Weights of a small GPT-style language model, trained from scratch on English Wikipedia.
Size: 13 layers, 2 heads of 32, MLP 64 SwiGLU.
Architecture: RMSNorm before each block, no biases in attention or MLP, untied embeddings, local attention windows, shifted keys, gated attention.
Training: a variant of Adam for these matrices, 85M tokens, 5202 steps.
Each number is 128 + 32 x the weight over its row's rms, rounded and kept within 0 to 255. Layers, rows and columns count from 0. The size above them is the row's rms in percent of the matrix's.

# layer 5 MLP gate, 64x64, rms 0.171, rows 0-63, columns 0-63
size [ 97  98 108 102  87 106  99 101  97 106 101 109 103  95 104  90  99 104 101 109 106  95  89 105  97 105 101  91  90  95 104 100  95 101 112  97  92 103  95 107  89 100  98 104  96 102 106 111  88  97 100  92  97  92 108  99 105  95 103 105  98 106 104  97]
[[114 137 147 152 167 117 186 137 126 147 156 178 175 132  86 118  92 116 124 169 165 136  89 169 175 179 121 127 142 148 108  88  99  98 133  75 163 116 125 183 117 166 101 118 136 169 133 124 155  91 139 133 156 122  56 132 161 204 133 121  67  75 149  95]
 [118 176 159 145 106 134 124 181 113  81 165  90 154 138 144 170 144 117  99 116 116  85  88 126 116 154 144 129 145 166 113 199 151 116 184 150 130 115 106 180 214 105  84 114 115 106  90 175  84 158 150 125  98 150 164 181 121 143 108 109 124 100 188 161]
 [132 108 164 114  90 121  63 180 127  81 160 138 119  79 101 108 116  92  53  97 130  80 109 150 140  84 155 135 189 175 131 135 126  93 148 120 184 115 143  88 186 141 174 129 145  97 155 126  68 130 146 146 134  92 139 133  68 160 122  88 143 140 164 131]
 [ 98 183 151 158 152  99 170 109 110  92 122 141  99 210 102 111 131 114 119 149 179 130 124 139 122 170 101 148 119 161 140 130 171  69 167 163 124 166  71 111  79 133 104 157 182 116 144 151 146 166 103 209 158 100 105 163 160 153  98  96 166 140 116 142]
 [129 167 152 105 116 141 172 148 154 119 105  97 136  55 111  89 199 138  69 134 129 119  83  90 141 106 127 148  88 123 135 141 139 149 163 135  58  92 158 137 127 127 129 112 156 139 165 121  62 122  98  80 164 136 121 165  71  81  72 155  79 152 167 134]
 [129 160 114 187 176 138 117 114 124 122 168 155 112 145 134 145 133  89 126 153  76 121 137 101 100 115 131 118 116 128 171 173 152 123 129 160 112 175  78 144 114  68 181  87 149 153 164  65 106 176 124 104 141  73 118 147 194 142 162  95  98 215 118 113]
 [ 80 200 118 125 155 167 145 109 160 113  96 181 138 168 162 157 131  98 104 159  81 138 179 133  81 143 106 142  94 144 131 157 171 157 174 129 146 176 130  81  71 153 139 103 133 145 104 126 129 193 101 194 112 134  85 172 158 179 149 126 111 112 151 138]
 [ 74 135 181 129 112 151 116  32 156 125 144 123 131 124  62 130 169 153 120  86 162 128  48 151 139 124 115 147  84  97 125 133 120 159 110  75 114 107 107 154 108 141 119 136 173 147 149  98  83  76  71 122 108 138 130  60 161 167 155 108 125 155 137 122]
 [ 96 156 152 181 187 125 127 112 128  76 142 130 103 123  66  91 132 117 129  93 107 162 121 123 155  89  84 114 115 122 127 114 170 119 131 128 110  78  95 126 148 156 111 188 129 102 203 136  43 167  88 174 117 140 125 127  95 158  72 132 149 189 143 107]
 [ 94 171 171 160 180 107  73 146 128 113 134 197 107 116 106 142 130  97 153 129  75 198 129  86  95 143 132 119 127 159 101 110 140 118 103 126 153 128 122  83 118 180 131 125  88 118 157  49 147 158 185 169 200 135  92 144 131 143  98  81 133 153 112 125]
 [110 116 181 118 125 143 164 129 142 106 207 150  93  85 160 122 137 113 137  90  94  80 132 136 126 140 212 136 184 100 141 167 150  48 121 174 134  99  98 108  72 106 131 188 108 104 157 129 142  82 146 143  83 147 148 144 129 155 106 120 102 113 135  81]
 [162  92 130 133 133 131  88 132 111 151 144 158 104 112 118 111 133 151 137 105 117 113  89 122 124 123 127 107 104 144 144 125 180 165 101 116 100 103 164 177 183 182  88  75  90 145 128  75  92 125 107  82 148  67 177 112  89 102 134 104 100 205 204 180]
 [ 97 142 166 111 177  97  91 161 168 114 111 168 163 159 163 137 156  84  80  96  45 106 149 134  93 167 106  99  96  46 111 148 170  98 138 148 142 101 163 139 139 160 105 100  88 152 140  85 146 131 110 160 155 108 142 142  71 181 154 113 143 122 140 107]
 [113  79 113 136 204  98  85 104 165 147 153  98 135 159 150  90 137 118 190 118 135 160 138 136 160 177 105 110 100 212 103 184 111 181 134  74  91 137 128  96 104 127 116 137  99 121 118 163 164  85 125  97 114 159 134 122 137  90 159  92 133  94 160  71]
 [ 71 119  98 130 132 118 145  84 179 100 108  74 105 133 138  84 124 135 142 132 127 159 157 160 107 120 115 150  55  57 111 124 193 140 115 127 105 123 109 119 110 128 126 179 103 126  87 180  61 123  62 130 120 104  40 142 107 154 124 114 106 152 149 154]
 [145 113 182 122 118 172 133 131 115 113 130 159 119  78  86 102 142 127 215 128 149 146 122 136 158  84 198 138 137 101 153 168 169  74 157  43 114 118 136 124 166 112  63 117 113  78 164 112 135 140 128  85 170  93 167 137 101 118 146 113 138 155 172 126]
 [106 101 132  96 130  86 112  77 111 102  77 165 148 203 131 187 102 143 137 161 126 120 117 147 133  75 118  90 139 177  89 122 153 208 121  89 114  73  83 142 119  97  70 134 158 129 145 171  88 143 131 174 118 141 141 133  81 121 156 169 111  99  97 110]
 [107 108 110 155 194 131 103 160 152 105 152 120 101 141 133 120 154 116 145 112 128 108  50 178 181  93  74  95 109  93 176 170 171 161 129 187  91 128 153 126 123 115 104 107 162  91 110 182 140 102 100 145 113 109  91  75 142 109 102  81  93 161 176 152]
 [104 108 139  94 157  97 161 132 175 158 134 144 103 156 118  94 136 112 213 176 163 156 141  95 105 186 142 114 188 127  93 188 103 163 128  53 167 131 160  92 120  95 109 149 109 120 139 109 108 138 167 166  90 125 128 132  84 121 186 109  91 157 162 111]
 [138 156 179 201 129 145 208  88 160 167 109 157 154 172 135 106 140 169  86 139  79 132 190 134 119 110 131  98 130 107 143 165 146 127 204 152 172 157 145 105 148 136 133  82 134 129  61  84 158 123 137 133 102 134  97 155  98 142 152  91  93 112 158 131]
 [172 101 112 106 171  39  91 111 175 145 128 132 167 131 143 161 156 124 132 176 106  79 126 126 120 145 153 203  91 183 117 128 171 128 123 112 136 130 140 109  81 120 117 131 136  38 128 150 108 128 116 138  93  89 148  89 180 142 131 165  98 157 119  74]
 [119  98 121  94 139 203 138 159 141 104 133 114 107 157 137 146  69 125 114 165 113 148 150 159  86 105  86  61 164 132 203 171 157 173 188  91 101 115 126  87 137 126 155 109 156 141  99 119  80 110 130 123  95 113 140 127 207 118 183 115 116 134  92  95]
 [133 100 199 134  73 137 109 164 101 127  53 118 130 108  43 129 103 107  78 108 102 142  96 159 140 111 170  94 149 116 170 147 159 148 196 105  88 135 152 101  97  65 109 115 132 126 118 146 124 163 120 131 136 106  66 113 106 114 133 110  59 153 121 136]
 [129 130  96 147 123 241 104 100 110 158 135 176 105 150  96 155  89 127 122 112 110 143 123 182  73 181 110 103 138 108 129  46 138 148 147 164  85 130 118  87 134 144  78 171 137 110 129 152  96 128 112 190 117 113  78 101 110 106 156 115 168 129 133 154]
 [150 105 138 149 123 139 120 188 146  83 133 179 125  88  89 128 130 155  48 140 122 159 151 164  83 130 162 110 141 126 107 158 161 125 131  75 184 103 116  96 141 172 124 192 129  93 129 116 127 175 138 127 116 182  97 197 165 201 139  95 133 157 142 101]
 [ 92 103 136 117 119 116  91 140 197 108 112 164 136 163  53 174 113  94 124 177 101 122 180 163  64 157 172  79 120 125 154 116 179 143 136  99 141 159  94 100 131 157 170 178 136 149 102 127 154  88 150 165 113 107 104  90 140 135  91 153  77 101  91 104]
 [135 163 116 141 134 166 206 119 160 121 134 120  99 125 133  83 186  87  91 168 167 107 144 157 160 150 111 133  64  99 158 120 127 182 167 164 131 109 109  99 153 175 126 138 112  83 191  90 146  99  96 157 103 133  87 105 143  93 182 141 182 140 116 169]
 [ 95 154 127 122 114 156 129 165 162 166 211 161 101 215 148 164 148 103 158 148 156 127 179 157  87 174 118 142 130 139 130 141 101 147 140 123 107 122 102 108 140  96  74  92 165 157  81 209 152 118 136 110 158 171  96 100 140 177 158 139 147 123 109 106]
 [173 120 116 125 169 116 148 100 104 124  91 169 141  87 173 149 133 112 129 178 137 121 207 158 127 150 130 121 171 137 167 139 146 208 115 172 115 164 101 110  91  60 188  95 101 101 133  65  91 128 161 102 120  84 111 135 125  97  89 120 140 143 118 175]
 [ 66 125 130 126  53 129 120 138 198 136 112 102 109 103 151 116 128 131 141 133 137  73 166 173 115 111 158 107 121 122  90 163 133 147 176 101 120 121  92 127 109 188 127 183 137 108 154 164  91 124 103 196  73 136 152 103 168  73 190 102 140 143 164 156]
 [ 89 126  97  97 165  97 136 106 201  84 140 134 136 126 123 208 185 136 113 178 141 123 117 110 116 185 101 147 125 176 125 154 101 178 146  94 154 124 168 130 126 170 195 124 169 100 145  97 121 173 140 187 124 118 150 131 125 160 126  88  96  79 125  88]
 [132 144 102  70 204 148 160 113 131 136 173 110  73 105 115 102 146 184 126 140 138 138 123 163 124 137 170  77 103 168 134 111 127 140 127 111 188  60 109 168 125 149  88 158  86 105  76 172 132 121 158 144  95 104  94 126 110 150 157 144 135 136 217 143]
 [146 151 114 143 104 138 116 139 135 114  66 132  87 139 168 206 158 128  54 114 121  94 113 144 136 109 174 155 126 111 105 117 141 139 183 147 196 135 120 181 151  75  80 136 153 128 105 170 101 132 128 121 142 127 157 158 107 127 190 113  82  39 116 134]
 [103  97  90 123 145  94  72 117 110 111 159 135 103 156  84 149 150 108  94 151 132 129  86 145 169 130  49 119 109 203 141 154 139 135 146 151  96 134  89 127  89 168 118 161 141 119 159 117 160  62 171 109 132 132  95  87 217  83 111 141 147 146 171 108]
 [134 153 178 163 148 108 118 140 123  83 173 130  78 142  74 194 131 131 188  85  98 165 124 159 147 118 194  78 108 173 150 123 163  92  92 174 115 157 122 153 136 120 113 172 127 166 127 115 120 154 131 149 121 131 107 130  75 166 131 205  93 119 176 137]
 [103 117 128 110 153 116 118 142 140  96 116 142  87 147 124 170 149 198 121 162  57 136 122  92 156 122 156 106 152 179 115 160 172 129 178 118  97  64 140 161 109 191  69 157 130  95 155 120 173 112 114 142  94 121 119  97  96 149 104 155  40 121 134 170]
 [152 102 120  92 163  98 182  82 151 144 105 106  88 170 122 197 201 102  99 113 132 160 134 131 145 110  49 151  97 105 139 104 129 156 126 123 118 105 162 148 178 157  82 123  94 142 157  99 134 103  98  90 114  83 104 109  97  75 106 110  70  98 152 161]
 [115 133 126 135 135 102  87 144 168 112 105 110 143 105 155 172 126  92 140 126 124  77  52  97  98 193 130 167 139 113  76 141 110 157 142 123 137 108  83 196 131 139  88 113 142 109 131 113  78  96  90 160 134 171 191 129 181 137 196 182 113 117 169 136]
 [ 96  89 109 110 205  64  70 132 131 156 104 108 140 139  97 121 128  93 108 153 105 171  73 132 226 142 114 160 135 140 165 113 135 145 153 112 160  98 108 205 132 148 100 141 152 129 125 158 100 106 133 146 142 189 158  78 112 144 123 161 129 120 178 144]
 [ 52 136 144 143 159 110  76 113 150 135  91 183 118 124 128 173 154 111 131 125 116  81 159  88 115 148 136 140  95 167 104 168 133 133 129 177 144  63 111 110 105 133 131 117 143 146 136 125 118  36 108  85 162 158  75  92 140 188 149  95  78 163 140  87]
 [138 102 154 123  75 118 168 104 139 181 105 161 123  94 168 161 201  83 136 156 102 113 155 162 134 105 148 119 109 100  90 143 118 101 168 132 124 146 187 104 143 149 162 207 115  99 117  73 184 121 124  89 100 105 149 167 166 149 156 174  93 119 176 143]
 [ 86 114 115 169 174 140 119 138 182  94  90 117 147 162 109 123 121 175 179 120 139 198  93 146 115 178 154  91 175 168 159  80 118 185 148 122 138 124  77 115 154 142 173  89 170 141 160 108 157 139 118 133 157 115 108 157 122 117 158 122 109 101 109  38]
 [ 86 141 155 150 101 143  87 131  87  70 162  91 134 124 124 194 204 141 144 198 144 159 136 142  80  97 103 158 139 176 151 150 183 181 128 132 132 134 169 153 137 161  75  87 117 148 110 153 139 111 130 168  79 145 127 156  97 141 126 139  84 138 105 177]
 [120  72 167 198 168 162 125 115 137 155 143 128  92 140 133 137 175 170 134 142 137 154 163 220 162 102  55 114 130 128 151 152 140 156 108 179 131 124 124 107 100 181 128 161 171  78 106 107 145 119 156 115 201 114 135 147 111 132  79 172 104 127 115 138]
 [106 150 127 165 104 106 117 173 190 150 112 190 146 160 120  96 128 168 131 139 107  94 130 140 165 156 117 157 113 169 138 156 160 137 105 110 116 110  68  64  68  72 141 126 111  56 152 152 162 119 166 125 195 108 100 152  65  97 103 139 132  92 137 137]
 [134 119 166  85 147 126 137 111 111 149 137 168 119 127 135 135 177 142  62 117 203 173 136  87 125 158 117 124  83 120  49 100 176 165 193  88 157 116  74 117 150 109 123 137 169 165 160 105 113 136 146  80 116  95 115 127  94  66 153 118  96 126 130  85]
 [121 126 143 147 110 103 102 147 161  75  94 118 124 143 123 184 165  94 142 192  90 138  85 142 111 154 197 142 116  90  84 184 141 149 109 121 128 138 122 178 114 119 109 157 221 106  90 138 148 131  43 129 130 114 150 103 157 101 127 174 105 137 153 170]
 [123  90 151 196 142 132 133 122 189 140 132 146 135 159  85 139 128 141 183 104 120 138 173 145 150  91 165  86 184 162 110 101 136 135 144  72 178 123  75 142 111 133 156 162 131  73 156  94 133 129 164 148 132 136 117 111 133 170 126  81  91 204  64 163]
 [129  79 155 141 111 144  94 106 188 124  92 186  73 107 142 202 171 165 132 143 148 143 146  87 116  87 150 109 136 134 185 109 112 107 154 142 187 112 151 123 115 108 163 103  84 173 150  81 110 169  73  94 113  88 156  80 150 157 124 111 127 139  83 155]
 [130  94 140 100 115 124  82 129 147 106 121 184 150  99 156 163  49 179 115 120 115 195 115 158  61  97 116 156  99 128 173 125 145 149 181 109 134 170 121 118 138 120  99 105 131 151 168 149 139 132 123 174 119 195 139 134 135 133 123  89 126 181  43 161]
 [ 74 122 165 129 113 130 167  70 127  85 119 118  98 148 147 153 161  77  87 156 105 137 120 152  99 161 142 137 161 120  81 162 215  94  92  72 155 150 143 102 110 152  83 134 116 119 210 141 145 128 139 163 148 158 152 111 158 141 155 104 121 160 159  65]
 [140  92 132  78  64  75 165  94 160 142 102 125  77  98  99 157 136 126 135 108 146 133 131  80 123 136 189 103 150  87 113 115 165 135 145 153 141 126 117 127  98 158 106 184 168 159  78 108 126 139 153 166 144  77 150 123 150 162 228 129  70 115 100 126]
 [ 92 156  71 156 118 107 130 135 189 114 106 120 185  87 131 144 143 137 196 166 145 120 168 146 125 164 152 141  81 122 127 151  87 154 159 102 150 106 187 152 138 122 156  69 100  79 105  97 124 112 112  99 131  85  90 103 183 128 107  65 125  81 104 174]
 [ 13  63 135 129 102 137 118 214  98 135 129 122 179  92  81 126 112 163 119 124  95  86 120 119 108 113 101 141 131 124 165 154 130 113 176 145 131 132 105 106 145 110 125 139 115 107 141 158 106 128 172 136 123  85 106 112 186 141 103  68 124 155 195 142]
 [149 116 112 158 141 111 127 166 103 119 205 109  62 198 155 157 153  90 150 198 123 183  97 159 155 125 156  74 109 179 114 162 154 132 129 140 127  97  88 147 137 140 132 184 159 157 148 173 102 191 165 146 126 121 149  79 118 136 108 126 105 162 144 137]
 [108 135 106 112 131  88 103 160 193 132 150  99  93 102 104 153 186  97 132  93 124 121 133 156 130 105 139 146 142  99  69 101 147 137 144 146 103 204 107 152 126 106  92 178 101 108 202 125 137 126 120 144  93 137  99 115  51 217 170 142 106 151 105 114]
 [140 116 117 152  96 120 117 116 176  89 117 136 163 120 122 126 132 148 159 104  73 107 126 138 181  84 184 127 146 133  85  87 142 105 136 197 117  97  75 199 147 141 150 147  49  83 120 103  79 178 132 147 165 105 107 116 104 174 162 116  74 129 146 100]
 [144 123 145 168 102 163 120  78 131 163 110 155  72 120  62 124 130  39 164 124 100 152 143 149 145 197  93 112  55  76 174 116 117 111 151 164 121  70 155 113  84 157 111 166  99 113 145 123 143 108 115 119 132 177  94 123  97 172 104 130 138 135 144 141]
 [ 86 118 145 122 111  92  98  94 146 127  88 155 170  72  91  95 154 103 124 131 121 113 175 216 118 117 118 174  79 125  93 107 136 140 121 153 113 122 103 102 124 153 178 129 147 105 117  93 111 181 104 177 169 153  98  85 202 176  98 137 178 113 120  97]
 [128 121 159 186 133  96 158 171 128  88 167 105 138 232  68 110 113  86  96 145  90 160 103  98 135 106 162 108 117 148 144 195 156 155 139 147 115 118 163 185 108 109  89 109  96 117 141 100 145 165 151  87 115 111 152 170 164  96 110 114 135 154 178 139]
 [167 111 181  53 109 132 136 115 152 139 164 144 104 154 110  97 173 167 143 158  99 159 153 110 111 146 145 120 159 105 138 134 168 150 178 114  69 103 144 111  77 140  81 159 134  78 147 113  82  95  98 138 140 133 148 154 104 178  67 136  57 151  72 108]
 [ 94 107 200 154 174  63 114 101 161 132 152 130 142 153  93 167 114 112  91 135 116 122  92 153 162 123 106  87 169 127 155 134 118  99 141 176 128 119 136 201 171 160  90 161 134 153 130  92 139 137 179 164 152 204  94 160 121 114 181 177 138 150 100 133]
 [ 67 162 125 128 148  90 139 105 156 120 158  89 150 151 124  83 176 152 135 154  74 155 147 121 123 124 129 182  70 167 121 134 163 154  82 164 168 120 121 162  59 112  84 174 157 114  95  80 118  77 137 120 117  81  77 115 140 139 129  88 128 196 126 117]
 [ 99  73 162 169 125 112 166 116 130 198 156 138  87 129 180 115 102 115 136 132  70 132 116 123 157  91 117 112 150 164 144 136 139 101 108  84 144 143 112 186 121 178 107  69 121 115 152 132 118 102 133 179 175 126 194 153  98 175 186 133  67 164 135 157]]